Part of a small language model's weights: skips across layers.
Each number is 128 + 32 x the weight over the matrix's rms, rounded and kept within 0 to 255. Layers, rows and columns count from 0. Numbers have three digits each.

# layer 5 MLP down, 128x256, rms 0.0942, rows 51-101, columns 0-127
174126181185133126019093201153056114138128086144094155121208170108127195146137030127091084167210175054055070104120142121127065079098108153205139039043135132074204145134069136136150157119100160175100103060149080151150115117128101127173103113175195125087125183108121118205105090077156108151158182115158063069122165128127073065183153116075129137087141141102137179153059115178124152150126
140179098110101091106160097131139084061148101120149137109166171161111095111141149161085152152085134084106122104120150119101126162150125157110142115115166134086096158140079122171122086101189105132150099112130104114121095147119213059122127153085096163114086104210044120106130099139152110100145140144104112184144049144150082087219191143104127150159167148121151129143124076143133114171103
124156121112201131119140129100082116120114107133110154125054095117099123128121064143104093150120133129112116091153119112102140128100134123070098136139106145111157109177144068130117139104090145169125104108155149134085118126126149130116124077113156154144126087119117135076125140187137108120142130126126140134131070108177107119114130115127136133118128118129143109092097095093134119058126
141124125128161083133185159140155124101123146111160099117117132164133234127107151077088136098061135155115154100190149109073129141162131126193149115077079112182119097150167133152162133118164107085099105101118129187144103113148162138141131124045065085123143149132201209068142197086121144232132084115159158147081127108112161151147092131098137104176128096134092124132163135086147115134141
122129080139102102127129121152154153132094139106152156193155194157108128114123105116074104105070074165079109096151127119166103125152092141157195160093158165109151084110163108128115086130097159108059097078177099089151078146112194107178118167089075109180147134099168093181079137157143194092135110108083146103168178092148173130097147099185139126050100113159158111122156143174096138191148
111163107158126117133097205156117129109129125159124118136120140142174056143091144121091103118147098077165144126118134162136104109150103147103118112078117135121171132093202081102161036120147093145118149141159086106135141197141122170135149135158075103184125118137157146148170143090066141138109143119109138178130064171125072121091139164101127094160128167130129108154166124080129094080124
135094069136151116122153208155180175164116205125143101152123087119112119119127149105116150208067089065156164116120105131122111112172172119122062182128085076134097164138158132122136101082121113157075128103147148210163141112135139101118187172174193100167069098084162161100145169090118125146190094074149156111113124102097114161078176061147139164127077204137192180097163145112122110135083
097154148098153164118148107116155173152101065107096112149132149087145142082162094107152144154159157115148150128109131174136165162130107179111110081083128129140115124058111085103128068118118114123114133112127068150159117095117155163175122057146161119122158126100115142168115160113108142095157171165118119127122131120194147173119122143135134163187164112131118112085111143121139120138136
138128139101203104128167142147153169172171078140103080180138078158153165155165187110150110132090162163152137159153170142201155149148131140128122082128077103070097148208068104114157136187152084104114119131103103171151093151059131168063099105117120180141132145098142070097130121146088123114113129083111109133150145070173106161130109106130139121091050113126155119176131094136065151145096
141128116134138148111147152127152138116117116109134115123115094091124114110119095151145116146125130102130145177154120133086145095128151135131171124133168124169150059117136141110168064194133160160106147097126117161107093156132145130144154139137136151142127131137158144126140135109125155157181138097195094155103087039105120139112128097141144125137138166089132153110123133131109091121045
143084089159110101161125082151146134153141068151165103123169127121125147096133126109092117153144148133129119077128117114092114079138116163129122161167158131108137140094155170130171109087149074120119129189123147097126114112166105141086121121089139136124155106164167141170171093112099096152145167191106183134140138120112160152108156128119110137157154164122113163153097074087075131098112
117095069102189141076123126168199085087188098158075176150115121051084079123118094137162147081082181106136115120127158098092088058107163152100104081172128099105163095149088169102160156127139145079135096164131154143115056147095108129102085092150140114161166157139065158090138099114169160102043130128038160142200156093106123114131141163141125133110156121120125125106094183162123147114125
107080118183155190120104147086140099154149102109147149179134171123126152185093078096100127167121129127155108095104149138151115074065115069127149078144140096134140112136180108088175123122095126084153117131124147134126105113100076103091116148160123096151126090112137088155143090160160136100115105112128122162097163161121098144166133208097118135104105132093137146148111150144124112118113
119138095074150140079086152102143124132122089134165117130142117149089176129147116110114115189171157185090116115080132130102171156123117118107103211135099100139157179138107165135070107110135109152090149160097145068109131109087127104137112121169128145168130134131139138149174148132125171116112125154162151085119152115080136093159114110098107083131181114121083165109146080156087146114109
145176164135108139063158139142034139169096133155137115110177080180159088120085130152107132110167148111087135130099143151148163168128100179145147132125087073167093140169157179120123152118171162100138153132146173163112108157108189105187111114136148074062099121128081058101078185101108188122106102099184099153156116137149066177117151118113124132142118126048176154103155135130141131151123
177145135126115155075119148159079113117089123162119167118130073152082127126112121141151095075075110114166112111138065104140137120126097114148173103134125130106149113122121130158109103134126120145137124096148106108157180095115161154094109160108136140095082148106163111173142078159169140155146087113098160143118096140146149134115121103121152072081071143132140134103127131156144142177079
070174103111114089119104138121062192123129114109137206116179184131187084132156171170138087151158085158074116103114205182048126090095108107118166120097171114089173180126165133122133123131096075210127157152118138103089195141158057161143142139125109216132132142127076120127180147150106156135100156128092088102088113146132089145168099104190142131104154077113138116157179074168117187137105
149115113116079102163121110127116129135072153120107081116175151147181149143101063195102155098168110104098138120098123148109137120153113177120172152090116108182138133106125125091173148142121157115131148102107092110123096146171151136072129070101077141091073092173140146148147173109140072133086154095134116112112142094191106096132139076055137154130149167088132078115161116179072133106073
159127088114070061165126166100121102092161151162083074140148175143154110158120155095124153053169152093144134124141210137152094138147101142183125159160115144129132086128116080198108136129114109151106174102172204138108162119172150093131136121119117151169149090214131082090128076095162184151187097057114115100102121160174152099091114145163058117158124126103119115114104089132071123069100
135122122142166152138085159146157112166169157071139144144093089180080159160108137139181146159144114152110134151104088132158116119118148109154119190120122132115108073099140131141150118172118140150100107073100109120128136158080142107139139113120092162121123132161129135151108097116084122079160156116116117132103137071148173160169159121135112122163130123139105106097147149135150100135141
063051180150187171174134119070121153084115110069075136159208116132148151164119102111151110107098155127169167176134124161109156114140124167144136164124166132106161126165155154090163165204106124184185116122127118130138142118167163132108145194101058218136183172136117104116160121142148082120173185128124169161116168136116061161116156168155130127161140144099143165137127170126129151170088
128099129103140120074078117119165092106154105123145168145119120102133132142158144120142103114120158205101136174083085164125146178122104096111102166089191108123159146124136168135125103181083182152086091159101135181123144122138114086081164121145152100098126124094133158085123088201099136198124146121048134147150082112109121083103133105201094139139153200097122115119101139096130080146107
082165122145104167159074148125118110135107141203106145120135131084151095161131075148104085213127112172124152098169138171129175134093065143149170112128081154099154105088157079104134081130158147118116158132129102100074167171118091140120107152163080117143165103151116145129116155156109128116175127072095131120154110140103082094147146156049102106169126150147148131112095136113144118199097
103134132190118076130158160132129185164108112148126142119175153144192156126122124127065144124087124128148130083168135174131113125134132106110110137133141127102168138144100091115090079104129119184120130147117145114123078129116148164150150138123083116101199102124162145110148141125137121138100142126141127120083179096115108183175085153177122147088065129115176136118126158149156088146138
136156123153219153125150110141151180034145087103046114192157156101116169210126112154109113075142132069155185151138173112078096132164191125211115114071170138140138088108070112125148089181092135116106067088145097089160103095105127148121058144115122111114199178122112081200056144109117154113167088129087117083081103109124066172118132100142124153088136142108107166176138111153132103150135
160113099195110133131101129164113110082150111156089114112127092155114105129087149089116092111150176154114182104087141179147122144116102126145151129109165104079128118175080054150164117138080116137117154132168104091065185130131104158121129074094152128108137138166112117083095116095096149130111168152121118106129175153135120155101092094065102127165094098100133117153130144136180173153097
080118174126115138107131095075153113104157157156099098134133109173110104116089126197128154103101197099151125108192174136101132136133074090109119114157131139129131146133126121080168170064161135079164144132105137102176133074176139153120130119177113121088137112112119128128144120122153105120121150178142114126186113090098125090120102131111114078130122137133102053171177146065128213104183
103164177166162127164083110175105138130104081166133133139135182093127143107107118174154186063148124078158144146134157138082160151118126134155112102136135074155140152086076140117078092137080137184115161117137087027076169127111170114176122131136137106091139161139070045157126179128151115154155078102187046085161146110158121106142126096080089090146082161157045145149166128205112109156089
151190177142136114172151147121105141087127178133147143159182142173145104134127128174180096106120101152115087133105111162166142182089121133191160071087106146085156088143101097122098098141090108101142093059128119097088119175142127124167149054168134121031112145073103091109112093112100108112114131162093123169111141115133147112132100107136161084146124085158159180105120120141109151115100
104168177180094123132126141159106123125126193134064134083144087094111117109089138157165122100122065113148087143093104136125145137158145180123139106105094116134165076082175153176158099156115146142131152145098136060100121077124140096073158130104116120147143091138085115167127141139108063148166138153185091158246110053147128132129129056154131201105072064087154113152106127169132107129167
162122136118111129114107120126151124114152171143075094226143169109108168102044100116118127126105070102152127139097132130096073118084126120217134124089172156176212089161111137143123201149127133121013124130105117111149111116133107173186073191126108109082100166158100086106096165131126124132118175065114072081167138118135147121113151066206205166073085168114124095093112158159168187082130
127153135173151149155098107123210149157142143084116103094064060169098134067098172165095137071136131115159152126093137053196084096122159137098160049112149148155144148124168108087087128167138118101136136128106165157123095170110188174106159140117108087163128121096156145172129112151114155115080118121150178177129098124154134131121125154119144200138187182151117156110158159159130158075099
155122218155146101169131085161077086136090080146151067112158155127110118129075176109129111145146111148141149079157101142089123134103114100121194107141083142081185121099126098129153126122150117117123123127095172085111173125120099112115150088151129098122145134103113164144092117165137160092112109115084079167096131111129160093122132078141167191072090116097102112102134188127163175115141
141069092155118145121088117097189130119133147106156126196136103149051154100109104132089142064127081173136140069109083138132068123143071127199147098123076134128119105129092154099126073087119052062073079136119127167125135181163079155100103144137196149096088095134149139101123167127142129155126162111161134176127120107118127156151093087142150115113156181141101107078136122093131100156112
121113124133139166150098113137109137139142159125141168131149140112170121131127089152113137095150125123140111115175097134083142134132131094113161124110148167114126133107078094100191121155041149149178152126171102111177088068080161143152146089170125139118124180118091204161120074095145129153105112119103059107117143145161147116191108139134101167120133169124149166158135151175118138143072
140138053133138114138109123078130119112161068121104130126097109082184067150148131128122098154125181136155108079102077087152135075094093141123145147150143120155166082070107077087136088124130109120080127139124134094084123115147136120087154094163078175104120109176068121134145146122101108135114123154118078110128160167178117121142164121171129074157170106112151130128143140091104045118130
091085149151093125101143112077085082093085106150112148105122097147115156156154130137194126135213170104109173181201110152074141187142115109124125100144091126108070098116160175131193106176097203101109132151116121170155109118149097136094173146112126155132148111111122127117156153173107073143156154168198111113149099148127163106138119116134140150145214125123067064156137147145156134191171
108134121089108097151139088142085155085078137151149147147142128173134134101119120086104194161161114110205146137141138110168084123139181106144141120080119150125081130128102097181133110127137116175102128127147130167156110098152178147121106147116110116131182150134109132127044127061143160184112150179159144134080135170153101096184158208080149146112179146133103168144110086111154107124082
136055137171145107118160171137148181109158162129136118167101172157140132118125142139128137108107126092106118115179157068121057093128169157118136187108168132144110087129116111135114157107075118122052141141158144106138111131155113171104113068116153140181141106110139162080091124101165176128138129134111143142156104112119116178094151126144158192151194164117075073107117098125113083125144
136107157084100131169105132149108200142134110151125058155135171152125092122135139093130175126160130228125080106110145069112153180127115172109083121155116122137139156127105164146094136117199098156144093064199154155177100148090161138081098107114115174191106131149114173041130084078203135166107108148073164152173100147192092120105103133106156189089155143168176082174181109033083141094151
161167114098085117229181089167117130187121136226191133107104132142132110134144123098125147118140116180099135155086110125156105186160111223117141125169202150160147159105126192104094144168127131043115082187081084133135148131111114151099169082082158094098105124100099148139116093122137109094088128166141173180141104147115146105142099100128172143123139104170124150153133060107098144125148
116148140084183184123065128119108159116063100116091136143107130149114130088126148105129128169156131131162156124104134125133109083114126119182127112119131137166081175177135139179146198168155133153125129083155120113163166102095130136109109054166159176099122119121118076102154127117127124164100162122140144144118137142137163134143140143112102113166139092052159144077146154177128096100099
170119132125118112125096111167151138117113091086142151114131094132127093169089133127168129150078118145112142184129156162128119164102135100117160120103154161108158099082133156133071097094131160146087119161129123115196175118121183153148152111113135041142126167188142156089116134093158109144040126138117168095133122109123096163094153158143132126093138144116119161143176136151132108125078
064113165143100132133151141133127157086135139166141108208110186113153132134087147111091149130139106175183142153132103163167118144102092157146145124162129092134178116101152138155104119129095134182164150140068165085158115164163141163096083103117125099135079149112131094127088179176212092146125135091187120125111079190140107044115089156075138119124164152123162127116153197184122171125108
142136136109080086130144162130099166179175146162152123120083128159065121084130097158161090159105152141194139117097130142148156105118155104112125104100060120109114080162137168169086125088142123140117146120130126085137125149157136167085172180133120141117118149148186157151161122060133115086125047133125147107112139147076115136110109177145119137139104150073070051137129162149149125200098
063130072113163049096098175123184143126094086112119150182116124134112109086194142116158093110100182152103107159070131061110105123132143117164123088099120123105127076186100153123096112107152167102118065149172120136131114105083081136150100150134127167150140075163204089108149129158074173079137168125119169148146108094178159162087081134134156049132086136155151168108129126105077110158128
104173150202078158124143168197131255129244115131170000062178132127204187164254204092157022106043189124255234105055212175129169144027210177084131167153080051073017144097102106007175156184158149100138116117118206084070105086056083000057194181126074014174163221220031111074210132130094128117144190028068218117176116217229111060091202106135000139094155008201076128177034102047132194184117
133117151146121120106089182120081153085134081122099101121141153148169124107111130113154114083089085110188132129123122151073119144131123111148131126122099159086116136066112106121092100117138139167150145158085150087127119122139114099122113173158140160100110131167152110158125140137123163146148165056142145130085148187139142118146120113102103162114127127133085105149116089171139130174134
159112133134101165072151110130113124160080097122140114120126205119087099140117102100062208179075075090091114137169087140118159146148060100130142179130198104036157151157128129115114128136082087097124147139136042125161143096155091148173107123051162183090105181139108101145150152101105113157142205113143174147130137113125130147135179068091073123133112193110131097069153113192103112097123
107116197150113114098141120170162106158106094066167162118118157148151159069141128123166149114138143109086115115137131126144133119161150087120154113117080129154118141121191080077055145191134080127166089119115156153128122217092135126142127144097144118192139187141080128132091140110152161132090067120169133186126133095181152137121167117143152104094051138141118142125178109173118124075118
080096159144116084118141095180128132118119135101115142088184101191143116141148122172143147107102123150144178148126190125160107094151157155055177120114106148070075174118145069170163149182106143139128177138124170156109148138171156157041121130154031085094097139093178088114189138064121100190086130123144104188118113165149137168103114143081172104115101136135093128195155082126161131133082